python train.py --doc_mask=true --train_tokens=124300000 --dataset="wikipedia_en"
Each number is 128 + 24 x the weight over its row's rms, rounded and kept within 0 to 255. Layers, rows and columns count from 0. The size above them is the row's rms in percent of the matrix's.

# layer 3 MLP up, 256x64, rms 0.401, rows 0-48, columns 0-63
size [102 103 106 109 106  95  98 100  98  87 101  90  95 102 109 101 115 104 102  97  92  96 119 107  98 104  92  94  81  93  98  83 122 111 117 117  94  97  98 105 112  97 100  99  96 104  89 106  89]
[[129 181  68 120 145  98 148 108 139 127 118  86 113 151  85 161 108 114 149 143 122 113 126 130 135 131 156 129 148 125 117 102  98 127  96 151 113 103 118 109 103  79 139 155 102 157 128 136 147 116 112 105 117 145  93 129 113 138  77 119 150 101  86  98]
 [138 134 160 144  79 122 115 128 153 129 135 184 136 145 128 125 137 119 141 138 108  80 161 160 158 151 100 122 107 123 132  97 144 122 143 167 193 133 118 119 129 122 173 177 129 135 154 112 107 124 132 103 132 137 135 156 138 160  77  97 149 138 127 109]
 [151 147 145 129 122 115 149 135 147 116  84 126 128 116  84 122 138 125 136 108 130 182 122  80 123 129  70 112 169 117  87 104 178 110 140 166 119 143 125 132 113 125 148 144 177 137 124 120 145 149 129  86 106 141 118 139 104 112 167 118 157  88 128 148]
 [137 120 128 105 157  78  81 156 106 122 111 123 121 198 147 152  97  98 126 136 132 140 131 118 122 125 109 158 106 144 143 102 109 141 109 140 151 163 148 140  85 150 158 108 156 114 126 122 115 116 123 107 102 157 101 117 105  90 128 121 121  72 167 117]
 [119 180  62 129 137 145 130 131 133 112 110 143 155 114 152  94 142 119 119 157 117 126 123 130 118  84 108 162 106 121 160 128 122 141 134 145 117 104 118 125 136 117 132 126 155 129 127 115 106 137 117 115 107 184 208 140 111 114 164 121 118  73 119  99]
 [137 162  79 194 120 111 101 133  90 103 138 153 143  81 128 139 119 134 143 137 146 126 148 151  93 127 122 114 123  97 115  95 129  98 128 136  88 137  97 111 115 166 110 140 167 130 127 136 135 130 128  73 122 107 167 118  86 134  93 118 160 116 128 122]
 [118 123 119 131 117 117 166 131 184 123 120 124 137 125 150 146 125  95 146  93  95 129 144 107 142  96 150 122 131 106 101 131 170 149  89 140 163  95 112  89 107 127 118 130 141 138 154  73 136 141 105 125 115 151 127 157 141 145  72 155 114  80 110 166]
 [ 96 115 113 149 127 112 175 146 149 121  87 141  90 103 154 156 107 113 119 133 142 125 127 155 127 116 118 116 126 110  99 162 122 121 159 139  75 140 143 100 152  75  94 121 119 131 127 109 125  76 116 156 123 142 128 120 101 107  84 172 153  88 113 150]
 [105 163 102 122 121  97 124 103 166 131 127 108 160 147 122 124 147 134 126 147  92 106 141  90 125 157 144 141 120  94 127 141 112 163 140 170 118 102 161 165 104 177 127 121 123 105  87  99 149 153 134 126 129 146 149 155 106 155 165 188 135  97 137 138]
 [121 101 132 133 181 133 171  99 165 111 129 129 140 116 122 124 125 106 134  90 124 118 111 157 137 125 138 127 164 127 117 159 150 158 139 123 156  87 163 168 209 103  97 136 131 129 135 138 140 125 143 126 155  84  99 158 123 110 137 122  84 135 124 108]
 [ 96 132 138 126 146 136 132 137 154 147 121 113 123 108 124 125 113 156 118 143 128 118 141 143 128  84 217 122  82 117 112  98 132 107 152  89  97 113 105  94 140 147 125 101 124 124  98 114  85 122  98 108 155 129 142 116 152 137 163 163  98 155 136  87]
 [137 142  56 168 102 125 108 122 170 110 121  91 120 121 144 153 138 115 136 138 115 115 134 119 120  83 153 155 153 157 116 156 101  98 134 131 137 129 165 141 148 106  99 145 132  93 161 115 144  86  91 131 153 151 121  91 142 105 136 132 163 162 107 135]
 [ 96 150 120 106 114 130 136 102 153  81 142 149 146 118 108  82 115  72 139 100 130 101 125 152 147  93 129 101 177 111  94 129 110 132  90 159 130 138 109 110 149 146 134 116 154 161 129 115 141 157 129 106 158  95  84 117 106 115 111 149  90 111 153 130]
 [148 166 130 125 171 116 117 124 144  99 101 132 113 120 160 107 152 111 105 147 118 177 144 131 106 120  74  96  84 120 122 108 172 128 130 102 167 122 122 127  90 132 163  96 136 121 146 121  98 157 145 133 124 143  76 145 126  99  97 139 124 107  91 107]
 [113 133 109 124  72 140 113 133 144 120 121 138  98 138 145 108 123 129 140 152 135 146 132 132 141 132  75 121 107 186 120 124 103 116 148 112 104 142 121 100 149  86 155 150 133 126 201 141 126 148 108 120  99 171 156 124  87 158 102 125  92 114  93 144]
 [136 160 146 108 143 137  87  90 128 147 127  72 128 145 144 122 101 122 125 141 131 134 172  80 145 145 150 141 141 120 167 108  92 169  94 109 153 122 148  91 143 122 152 121 109 142 119  92  96 107 133 160 150 161 127 123 167 167 153 103 132 103 130 123]
 [143 101 120 137 119 113 131 110 140 114 136 115 128  96 146 103 117 133 127  82 105 143 162  93 127 134 121 117  90 163 112 110  86 115 110 172 156  90 118  83 134 106 100 124 142 105 120 109  90 113 110 140 100  96 143 122 143 154 125 147 173 127 197 149]
 [112 151 106 139 194 111 177 148 154  96 127 127  89 106 164 165 139  90 114 150 108 109 126 116 133 120 141 128 135 114 145 151 112 164 142 129 117 103 145 156 180 126 130 113 130 137 147  95 117 163 112 137 130 141 141 152 145 130  66 156 151 103 139 111]
 [145 134 147 122 102 121 105 137 118 177 107 169 116 125 167 128 125 130 178 114 108 150 103 107 109  90  95 124 120 153 120 128 108 144 121 135 107 118 144  84 147 123 108 182 142 125 148  84 113 125  82 101  95 124 155 112 145 109 146 154 100 130 116 179]
 [ 83 119 119 168 110 126 160 132 159 141 110 120 107 178 122 157  89  76 129 179 109 159 137 105 147 146 106 116 100 119 129 129 168 101 138 149 122 144 123 150 108  72 146 121 120 118 148 167 136 140 158 125 149 119 153 104 108 131 158 121 132 126 131  87]
 [103 163  96 128 140 147 138 166 116 123  84 142  94 145 182 130 115 157 116 134  80 161 124 151 120 146 104 119 123 127  98 169 115 107 143  94 103  88 117 116 152 156 130 170 133 117 131 134 129  83 111 105  97 148 143 144 131 120  99 149 150 172 126 118]
 [164  91 187 110 114  80 109 101 100 146 105 135  93 124 147 128 146 107 104 132 155 148 118 130 131  79 164 109 132 120 118 145 124 108 160 124 127 147 147 133 151 118 125 130 163 109 113  77 145 127 139 133 136 129  78 167 130 117 116  94  96  99 161 145]
 [131 180 115 166 143  91  99 102 147  87 121 128 111 144 112 139 101 146 128 153  99  91 141 139 114 174  90 126 129 123  96  98 128 145 108  83 135 135  97 147 126 179  91 125 146 152 161 149 131 134 119 138 168 150 144  91 120 133 136 148 116 137 129 165]
 [ 94 164 110 166 130  94  97 151 120 108 124 100 141 116 112 141  81 120 118 136 130 111 162  96 119 129 115 130 176 163  88 100 106 104  91 115 116 140 142 117 129 135 136  95 124 158 152 158 161 110 151 110 144  82 114 117  83  96 125 147  93 141 148 132]
 [124 155 125 117  69 121 173 123 100  84 117  80 114  96  95 122 111 146 153 120 127  85 110 150 152 110 146 139 151 147 142 136  87 130 132 123 168 158 147 118 117 127 149 137 122 143  81 108  85 144 115 142 112 109  77 119 101 125 131  98 146 117 141 146]
 [136 108 129 148 105 116 142 124  95  96 123 132 141 120 100 131  92 119 140 136  95 117 143 150 123 126 118 140 154  66 105 108 124 102 153 108 134 105 103 110 152 121 139 133  96 105  84 134 109  78 130 117 143 141 113 141  39 126 125 144 183 118 116 124]
 [ 91 169 131 166 164 123 128 110 144 145 123 187 121 139 150 115 123 141 146 138 122 160 119 115 109 154 124  81 144 135 144 152  90 163 130  80 162 112 109 130 144 122 128 101 125 165 143 124 142 133 170 141 150 150 103 118 109 149 138 130  85 111  72 131]
 [165 150  93 162  98 136 153 135 129  94 108 139  92 136 150 160 128 137 143 118  84 113 117  98 186 112  78 121  85 139 144 113 118 132 122  98 142 114 136 109 125 181 170 136 103 107  82 127 138 118 139 135 149 136 139 123 156 122 132 155 128  96 153 110]
 [136 192  96 132 154 139 173 119 131 116 130 158 149 127  85 108 118 113 115 155  97 101 146 136 133 142 120 131 141 173 124 130 119 168 133 124 122 140 158 166 144 103 160 113 124  94 147 130  94 134 117 159 126 104 133 160 159 107 140 136 104 102  62 118]
 [123 148 128 104 179 126 164 129 136 125  93 164 163 145 134  99 145 143  98 120 121 151 130 123 152 108 113 121 161 152 128 136 146 150 144  86 155  99 137 100 141 175 155 109 110 132  82 144  80 109 126 135  96 144 122 156 108  96 131 150  90 147 101  96]
 [156 119 138 123  97 171 152 110  95 150 113 145 104 103 101 110 127  96 175 104 142 124 118 101 170 127 125 102 136 143 103 142 122 146 148 103 135  79 139  78 163  96 146 115 134 136 138 141 132 129 138 106 147 145 137 137 125 199  98 136  94 103 109 116]
 [152 136 129  87  79 130  96 113 136 116 116 152 125 131  93 129 125 131 134 103 140 102 121 115 115 117 147 140 120  78 144 170 103 178 160  91 140 152 147 136 171 153 172 121 137 115 129 118 120 106  74 142 131 116 138 141 143 114 162 147 109 186 127 105]
 [ 87 154 135 120 117 117 140 139 104 111 114 107 141 102  97 152 109 107 144 114  76 152 121 159 159 119  87 167 151  98 108 112 123 131 108 118 132 131 116 127 165 166 117 150 125 130 103 132 168 151 118 124 124 141 139  84 122 123 131 128 183  84 106  69]
 [149 166 130 131 113  99 156  97 141  98 123  78 155 146 107  99 131 133 131 118 152 105 172 162 111 129 123 117 105 134 131 127 173 129 157  96 134 142  75 148 133 112 172 109 145  97 136 137  84 134  81 128 128 131 127  72 141 120 111 145 140 108 146 149]
 [130  95 136 114 141 146 139  89 140  97 101 145 154  84 100 104 168 128 114  97 115 145 127 109 113  82 115 148  76 108 155 147 135 161 175 120 179 131 120 133  92 125 131 137 114 148 102 142 167 140 121 161 119 118 133 115 113 106 109 113 150 128  80 149]
 [131 151 124 146 126  92 133 142 144 124  94 131 148 153 111 161 105 145 102 103 101 196 112 174 143 130 116 105 130 117 123 112 132 170  99 111 124 168 169 140 128  92  98 158 106 163 138 129 103 108 141 122 121  98 129 127 142 143  81 176 146 102 123 142]
 [ 96  99 142 108 122 100 131 146 112 161  98 153 133 161 104 147  88  97 103 144 114 157 168 132 106 128  93 141 124 176 121 153 103 108 112 130  61 148 133 120 176 122 113 140 159 146 120  86 126 120  92 146 113 141 130 115 122 106 105 162 119 128 157 132]
 [105 170 102 138 115 125 105 106 155 140 120 135 154 114 103 173 128 129 122 158 117 159 128 119 116  83 118 126 133 143 111 121 180 127 143 117 118 127 137  83 146 139 108  75  99 111 141  65 104 156 131 110 129 147 101  86 114 157 111 111 166 122  95 118]
 [121 165  74 104 112 186 124  90 117 143  73 159 136 150 125 122 144 134 114 102  82 128 137 146 138 147  97 116 106 128 146 141 118 134 118 155 113 126 145 104 103 126 152 113 149 151 108 103 122 147 136 141  93 164 130 135 101 112 127 106  76  78 140 118]
 [ 77 120 160  95 150 110 149 102 198 140 137 143 157 141 101 159 167  88 156 133 100 131 172 126 117 141  88 120 148 126 129 113  95 128 130 150 106 136 116 149 126 113 118 111 118 178 146 106 118 139 118 106 133 124  79 119 127 104 115 131  89 119 138 111]
 [130 144  96 173 178 142 168 135 140 121  81 182  86 163 107 131 123 128 117 107 131 155 121 127 153 132 120 100 128 126  86 135 185 126 140 113 119 182 150 115 108 120 148 126 143 139 171 147 133 122 134 130 145 132 112 135 123 105 147 134  72 121 122 141]
 [158 109 128 131 134 113 102 135 124 135 122 157 123 124 139 127 148 111 164  93  86 136 135 141 131 106 171 109 110 118 155  72 121 142 150 159 102 129 123 116 122 174 100  92 143 162 147 129 112 146  95 123 118 101 172 125  99 113 114 103 128 134 161 199]
 [129 120 155  90  94  84 168 108 150 116 128 121 125 110 107 123 125 121 157 130 135 134 112 141 129 141 130 149 134 125 100 137 111 193 146 150  99  92 152 138 156 114 140 133 113 127 135  88 167 105 116 125 141 143  71 158 133 170  87 156 105 163 101 150]
 [ 99 120 121 150 120 129 114  96 170 104  81 137 158 127  72 121 129 116 117 154  95 144 140 139 120 112 181 159 142 164 113 149 124 181 113 129 147 130 120 116 122 132 163 117 123 163 110 125 138  99 144 170 125 116 113 153 118  87 167 121 176 141 107 122]
 [110 155  70 133 109 111 105 112 162 122 120 110  97  97 130 136 123 131  87 117  75 129 115 126 147 118 126 130 187 156 147 150 134 151 116 168 112 123 126  96 130  79 127 152 103 130 133 130 133  92 146 151 132 160  88 111 129 138 125  84 119  90 161 136]
 [154 152 180 137 121  85 100  92  99  97 102 107 124 116 155 111 137 114 114 115 128 142 106 143 104 115 157 121 159  98 109 106  95 138 128 163 129 149 134  98 151 103 134 133  98 146 169 133 148 114 113 141 152 156 134 136 121 110 101 107 122  56 143 167]
 [147 112 120 154 153 122 121 180 156 123 111 142 120 153 121 132 108 108 131 120 112 122 131 138 166 132 120 126 116 166 102 115 132 155 131 135 159 157 123  79 140 150  90  87 149 151 195 109 137 142 143  84 174 151 124 109 152 156 153 170 161 134 124 123]
 [149  86 137 148 118 139 151  90 131 110 114 107 103 114 134 121 160 112 157 120 122 114 125 106 149 119 127 129 141 117 187 119 155 148 171 115 102 103 167  83 206 146 136 111 130 125 116  82 126 146 143 116 125 143 144 142 153 102 166 106 124 140 162 136]
 [139 128 152 152 138 122 128 132 118 135 111 114 109 122 103 120 124 150 104 176 139 165 115 174 117 135  87  71 162 125 105 138 120 118 115 131 146 136 165 160 141 140 187 131 143 144 164 100 124 155 132  85 141 160 122 116 154 152 110  83 111 135  96 164]]